Each number is 500 + 25 x the weight over the matrix's rms, rounded and kept within 0 to 999. Layers, rows and columns count from 0. Numbers have three digits each.

# down: layer 5 MLP down (transposed), 1536x384, rms 0.0532, rows 1396-1442, columns 192-255
# up: layer 5 MLP up, 1536x384, rms 0.0987, rows 1397-1442, columns 192-255
down1396:493465571545499566459475537482538511488462437476488518467516512503494526513495516458534537469501481521505514486507498475484508480488503495485446508488472556508512520506524524509507494491517468
up1397:466532481521499495494475510555527471498520506499505519518504503531478510537505533537505483456487499450523492499493551472486510492522503481466504482474458497530451521525474485505521531475492527
down1397:518498518490492497511513492437466546512485488473495496502483509448545489463505458453495539523533520511464504515509484519519467492492488513537512510509536535465515463488498520495500474478469503
up1398:498501533507509488462469537538496467520515514498525517526514452494495508509478536495501471488520492519514530528512538489486479493521471418474523512448502490503536526502531482476511502503496518
down1398:479508445491483503490513470472562482500491474526486506483493532530486528499502490510482513481481477479482498524484481494503488511499539487494505489519522471522490507488508539460476520545497473
up1399:517497517502495489457512496527552470473491492477500523505493502511472503498491481514477483470507498546509482518484528527571499468521463543489478498485514512499523475522568494506482513451455511
down1399:503498495526490491526488471475475527533492503509493510514435480508501514482471523530527520510499523542508493502509488521510459514536542495528511491503500469469485537488449491490471523530515526
up1400:473512511538491494519442517519468492530461467516525507488534507483462520501458509494488486541505461472478531476508522525513492513464518483518525488540497534500477481533527509524480487475503467
down1400:495477496458512483515542493501486467447556567512448503502532562476511505453521518559513506487512474478499501604470543512513494535507490484477500506487526496501525487529562542497476480538497523
up1401:457499507461479466489518513506487522479479508465509510515502522498514476491528516520485527469468514515458523502527496489519494490533488471508516505520479507475497470498495509503472514508493474
down1401:518510508516514509482484459526495494497496510488516489473506468497468547476505463497503490548506486488524472502522494512516489508492527490498507479459499491511512544482502519478480508467484504
up1402:504484531480551476527473497471514489508536521457501502505468509511526488459500527500504493465495516482496533473494490554496512481473493498503498508532515454502478474480474480458498529494529499
down1402:480512490522536532524526461495506505516509542490514457485495521540486487545509504515484445512510484541491471480521485499516541482537504483511493502506526490482497500522496504537515474480510512
up1403:450453493508495500520474534460495471502520501477474472545502498518502459511498505537525484510454508499470499505506446497504513536535478491466532522515522493506477522519521509454492485499495523
down1403:547522514476496460537490475505480504488501504511510500489506523507502515475516479468489521461555526498558550506478521513500489477473499514502484497496475468488524459466480509545527526485477475
up1404:511515462493511492483536529447449497509464464504465546519482484494507486525466509500494534511476463511509505522530494494519493474511515495475506466540535497425482527504499525502463512487515491
down1404:455497500522510484531506486522512519541520537522552525556512505498544524541561507459525462515481505540506539470502498541513495471522519484493476510482503505499526466512461476445552496499507497
up1405:480500506542514514488538485488485523486509500496534486472484493506530515536492500465492501522504511500514486482486494529499517502500487498584502462535508490504450518487488502471484513483525508
down1405:541493556455510472521516500491485510543459468485532530493500495492511517480510471500505477449447499477509505483463483461516499538527489488485480498452540481512507536537405505470522495485536489
up1406:520493494500492489508543517552484543475520476497456491516499490527474479489502523513496489521458487486488504537531488490513497503536473544472536492513523519475543538477537500464496490494451498
down1406:509480498522510481505484502466479492527473479496475510483496544485474484532473489472526509461504538531489547475426486523498500449461497491472464468521473502557526485518484501483516506485528481
up1407:496484522496495495541507533495491485493498502503515521507469465523437498464533491474477465487533482480506509547482454497507516501533493509492507517459493554536516504514554469507486444486519501
down1407:498497497474514503470540500516504520479509544459445539484478503472523540520493539523500508533493504481459467493514465546498535485493538481475510503496499492545474526475516521481539496497522538
up1408:493503511475475423508517514462516533467502523496466499477502529498511488445501488503507520476462497489502545513500468520439496455488482529517469505521533480527448497531511508477491519473554497
down1408:518528503501549545502463523484486512475487511461445513497468484544513511485477494492522479499480515506539494495508500489503498555501491483511525491474474487514539555511553495503507489501480543
up1409:479486491483525491438493499504506518507515504511528501489538474479492511479500504491498489511527520495542469460490471507513527524504503490534463517524539532473498515503473506504528496472525463
down1409:522477517520447461520510466532533511508506487513469460523462541520520484513508458481507497497528456537446523517491498465508523508524485506482550499459470438469480524475521490476455500504503540
up1410:507531494491513522540476521545504493505512496491487508538522496491508508449502499528514485457477540501496498534505483460517463485487491509480517527536475493508484470509490526523483483518482556
down1410:489481529514495500455503481467491520488473472510515494486503528494498462545504511464542531543527505477515527453511527499475496508502469481501494503469524533511486483484494468479489526489529457
up1411:485536482443458556505531532463506488475469455497482473483504472521488550498461473514480520478521502497507486482496510487488516516459497499500519486456456534494511503462534504464524529488497497
down1411:522466532507509495522502467500488542486516548514509488490516504523503472518513533497479467487489496488526495525484513546523511527511515480477482508506538508514477498497480507524536470476476485
up1412:498505438532495481514474524473526494480514505477523510510489469519534501512490473484545522528501525457486479506528551471480492508526523487480508480578525510506491518509469529504487513512475486
down1412:510495525484498494513517530517486483495515488498475493532490509534499505513510479552518483527483543485518490504510448532524492523535486464482514511509490502499494458454511493491510491524502497
up1413:483519512483488553501507531495495503519515527494524508511488523530494478497481513478473475563511488535501510515465490530504546510554530509479477471495484492497492518539480475517472506481496526
down1413:515482491517490459494509514484475504469489456471503511495512538464518546472487463532485476478461550497544494502503490495490453477452480468524505510490527524484512502495508479561572486506515447
up1414:525507513493494482457482499538518563507477450476515498510506491458525528459506490446463497531513483541490446523500500507490486484516496489498502515492518506525506482532481499515483507523495472
down1414:504478493513501520524493493483464416494506559526518501472510522536507490539506489568490504505521524487473523512531495521498517491465527508505497492499513527489509524489483494471483500497522500
up1415:553494540494519498490516485478473518497462463474495462507505511496480488473510530515486489502470501499475499531429501522541516483503539476526528471462505497510517533525492499518540467526503501
down1415:483511509502457502510495491490440523500467513481477495503498549520508538514509526492472463510469480525491476513489570475496508489488485498503479503482506499487488455481499517482534509505492492
up1416:510529522517463502527491502494492517502498484502495499496522535504518469525497501492469538480479468476466448519538556513509476426507555502480510447486461518509519495562561479466481513470526493
down1416:493457518462498467510473476524537496469520528512528513514493460504490534458546490496514529521489498541507497490436485452511515525508481466502454553467482505472481481488502528543516501505509487
up1417:496514502474558456528513507489485443468505507469540530499531534531532468516498462514526495470464528484475513526543481526511514515504485507539511483492503493494520479510547491499487490521480512
down1417:529460512498490505462501525530537518536534474482484508469495460480470530490545513487505547520535495524509511498480507475531513452479510496489480499511516501485493502512437498483475521502557492
up1418:486486514490496463456472492452509474566465474484488505511484497477502443499519485480515513504505473526557469547505501446480505493506514494464468472499519495515486495489517489487502518505519508
down1418:513507479528498503523546496504461503514534528501515519508487506466528478507488501516502487531480510465456512484507494505514526442535463462499473519459511503492550517541493548485500512527512536
up1419:472496514484492497481531513498545512485542527514461473527457467547530487488432532528461478536491492488520494489516558492520526494523505491506516481530509527502465492506508495440509494512458466
down1419:527514490461526517498495458496486501487471488578503537472482487473525560480516463455493465511516505453494468484510499467477521502469486521488511554495504505506520464491509463540506507446454495
up1420:467507471503485548523494500509469468498472490527520513478520511502516465535492507508529462508477477508497457521519492524486494493478493533505473475498473512469501474493497492496484531491543534
down1420:536525541460508491516525515509490519486493512513491481520494503504493503536498502491535481510526505518491506501532480509559522495541480496500512492508514484552480523489478497505485499498457481
up1421:529460473465503484492446501537508529547504504464532470481478490472501521524448511533489496492480473519502507514513506473502544533488506492462540476514521498555533500512504530466532487471511454
down1421:481525481566495527521520488516507455463499471545482526526522521504562525507559481506536490470527499446470488463515484519505455512480461519461500503478456520475493520511506469463501511475528482
up1422:498498521470512495482476502506513482478478502458529471519506522459447467531489497492500445485500509547512508519488481504471531500470525514521461497486487535484470475479478514480535480491496527
down1422:514525486533470506505493514513516558513523470509462539467492491508525496456512521472478477542505473501477425485519531483559541506524494455487496502496516483489534531500538508508507493469485434
up1423:528489473515545510522510459540468465487462535494493477482479510490508489497509458513453506492542473501497501506506463512479474509492512510524481489466502504494494464487535536488512512512483476
down1423:530473475477502475483485511543570506490518531546466493531494486479479474490465511539535471458480552514535503481472428467479547554543518499513537480514525467454532476493474518494531529508483517
up1424:479539541528500510492489479528498509524502498518498501468499528477508478504505475489499498541480500537491467498491459486463533513505513499498502510538489504522507485536518523514501512510521514
down1424:504469466470485492512516493471477476498510534499490502532481486517524499534515487500453516467493480469524516514505540463513471503532516517523487504503498488504502477532485546463508532531504502
up1425:539525492528512506534491489525503526496450466500535517508497498508531489463508505578505496536490516499480475486505486508520530500484512483520506490554511508454482459503475484508509522470504490
down1425:451457533493494473506515538465491500538548508513416498498517496492509512504493498465523516480540464512504527526494510503515475509518479450474493513530520486541523519506550530487490494518489519
up1426:528493550465492456499505486519513497465520489520535465514539490482518491546476488529450484543510483496435511489543479450502522490499516491463511515489515521510514487492449489530492475506482503
down1426:485502466524489533483504493499466507528512488500492545499474504519499496466530526488530521479516497517547514492462498548520506514510489508536478482513492473482475507514538507447473506487508477
up1427:474421497483515507541496525461506491497494468481516486460491543468529493454512491503480517503536484501531550476525504510475506465490507487528490514482494517527497538538474512510464515506501468
down1427:543558507516459495484522468532522513497509515499474515540509463539471506551463489480529505491487499507486460538491502492511506495498520511476501517513526498481507478460494463472519506502506530
up1428:492508495526548502484483498486540486525517503524530518503489522486504489477476483513512476542511521540492490515469483497477518501506516491474429504532538469501483575492420536494451525532533470
down1428:487531532508458541494488469536462522508547457493457490479517518486502462520518534498512471499516470447466519524511517509489498468500479481488514496469531458521515485508521449484498494463492479
up1429:452504467466538505511483482516513483466531503482487510512512496518512491430466501558486477488524499525482468504504508510473482476520491471524473454536532472469435437534513472509506518537488485
down1429:483502486479536502417517462533492448534452509508525505514487508498501468539518478512456505491490499497497519501478493500466499529460505489505488425517462494506537470464451487530533496479543554
up1430:491515512543467470432488490425467492535481501490512498521498518440525486535473455510472528507491478530523474498516466480472484509482503442471480532520507498491475461462515518509533482449489502
down1430:526464502469499471558478515567513499514544517519517440528535502553500481494492506507527469498479535429493533491508538504520500518487504517531476525494445519509490543518483480450491518526498516
up1431:501530496538500466490489463456529489534518501482510532513484486492494475486526485460513506475479530496497526502529532474473518469507549523507509509469475481475478510515468464503491529533475519
down1431:513545496465516506528483496511505511471512492504494488481521533493513519497499499551530480492513463544517495481483477503521504532486479476478493523523503506481513516497525512488503468450543484
up1432:520460466500443514491505524524487525510495478514490470539485536525473488562487485485495487478524404464522507524477491468458509499509509490495453476503500523474512496518526504517524496460453470
down1432:509509517496549503531490474471502513493518506481487534484540467447543477471515471517465499503444529441469493500541517504463503484518490455530480509483532525487520557491460523501528526517493484
up1433:507535504493512486513488474496490518489531470507506537507505490518527512512527555496476482511461484493523468525513530481506515513474497500474522532493467503477535530493508488482499499472472532
down1433:510477505486528520483504517465470456524464479489496526519482507484473486486495462479516516504500489505493481525493468539509521490473525498499493460531525500502491489498498502486492492485481536
up1434:521513513537500517530535504459488450517514498544471482497519498500535481473483495482522517465524483489522554488536522458474512503497518473470580480525511524494482524502448486488465498515508534
down1434:491502469463485513502448498511507545470470536485489504527473501510491518517532499500476466516462514529467480447467509529513488503505504527492464518515476466495523489507542524503519518523484478
up1435:495517510532551512490494489497454504483551492514540491513546529485475553446491444521514504471462478526520491523437500500442492501452510511517512502452455531470510451454525511536476492495486478
down1435:534504499479504533468521561551520526528541475488487466509453544521534516474465540504466470450544488477485520507520470540549456542463489546479534479526503533528491509542474481488489487457463481
up1436:494513499502476503535528507518520491495532540498509479496491469512523483509458556511508524533493473503515429536517511506477528490518496461455461482549504523521555449546530527522497534490506463
down1436:510490537508491484464530543457462535506479435521500501478516536489493521499558479416489528504543494505505531516503492450505491475506508526541515502471501521480491508457487493507530505500488547
up1437:491440495490470496534543506505529484472476494463504501486526478479487518501490504505540531503522475520478463512490487488508477547515520504511470460526544469477484508520485508492493534462489486
down1437:514509510487520511474497492448494517521529482559518531501503533522498441528506519490470525499509480499503535491499494497472541486496513469458468515517481514500529497490565478513518454530506490
up1438:505509487519509498480535484540522556483528484484487525490448505507514506493497480498491522485459501506506448491477529527502526526467512504517469498511522471548502505504512481537543517495525498
down1438:487528523476437471511504469496486533494494510515487518499503518513499491537506453488454514527496528476510563486499514459526490509484546492485481506483526493487523517526473499453496480478528566
up1439:463477514534509492493477459498498493465495477461544505499474502459484523426509487482520503532460587511479482526506554500509490509526525505511512495473546519490511463515518490485492505516515489
down1439:525516512510511482477484457487445541492530482517497527504526505517512529537494466533501513470493538532479501488530463474526462485526511464500503505543469523535516499472494456525454524490521560
up1440:518518495515469496478502525512498505490525509488464475450487453508477530486534461504504489533515518481462501525466487514504471495502546492489531472484496460490497488505513512486480507502505467
down1440:461518537474519468474525482480480522498468471512537518479485497499515469482480503486542502498506514502520526474493484510485552493456485558498453506514498510468482525494524521492528498462482496
up1441:494455510511508463521524500514511468548482516483478512509452531489486488539456492496506463474496508494515477471478515482506491502489485510514486545520479518496477491500477523556480498537546547
down1441:516456472509476502492493497490512517510507478496457469516440476486449481472539503492563562492444513576548439507435473471514522513439529525479461525513482516521531513476501524500515502511546514
up1442:475494534522495528427473522501500478505479511477487494499553495533526480510482546479510506493485514520506500481485523480494515500551527533520482499483506492480503503493508489454498495511493511
down1442:507528476510533530522512510472471477510502494494536502518537488466447483548488469535491478516516464506510508520504519532517519517464509502488539503506522495488490476485466497498516480482540492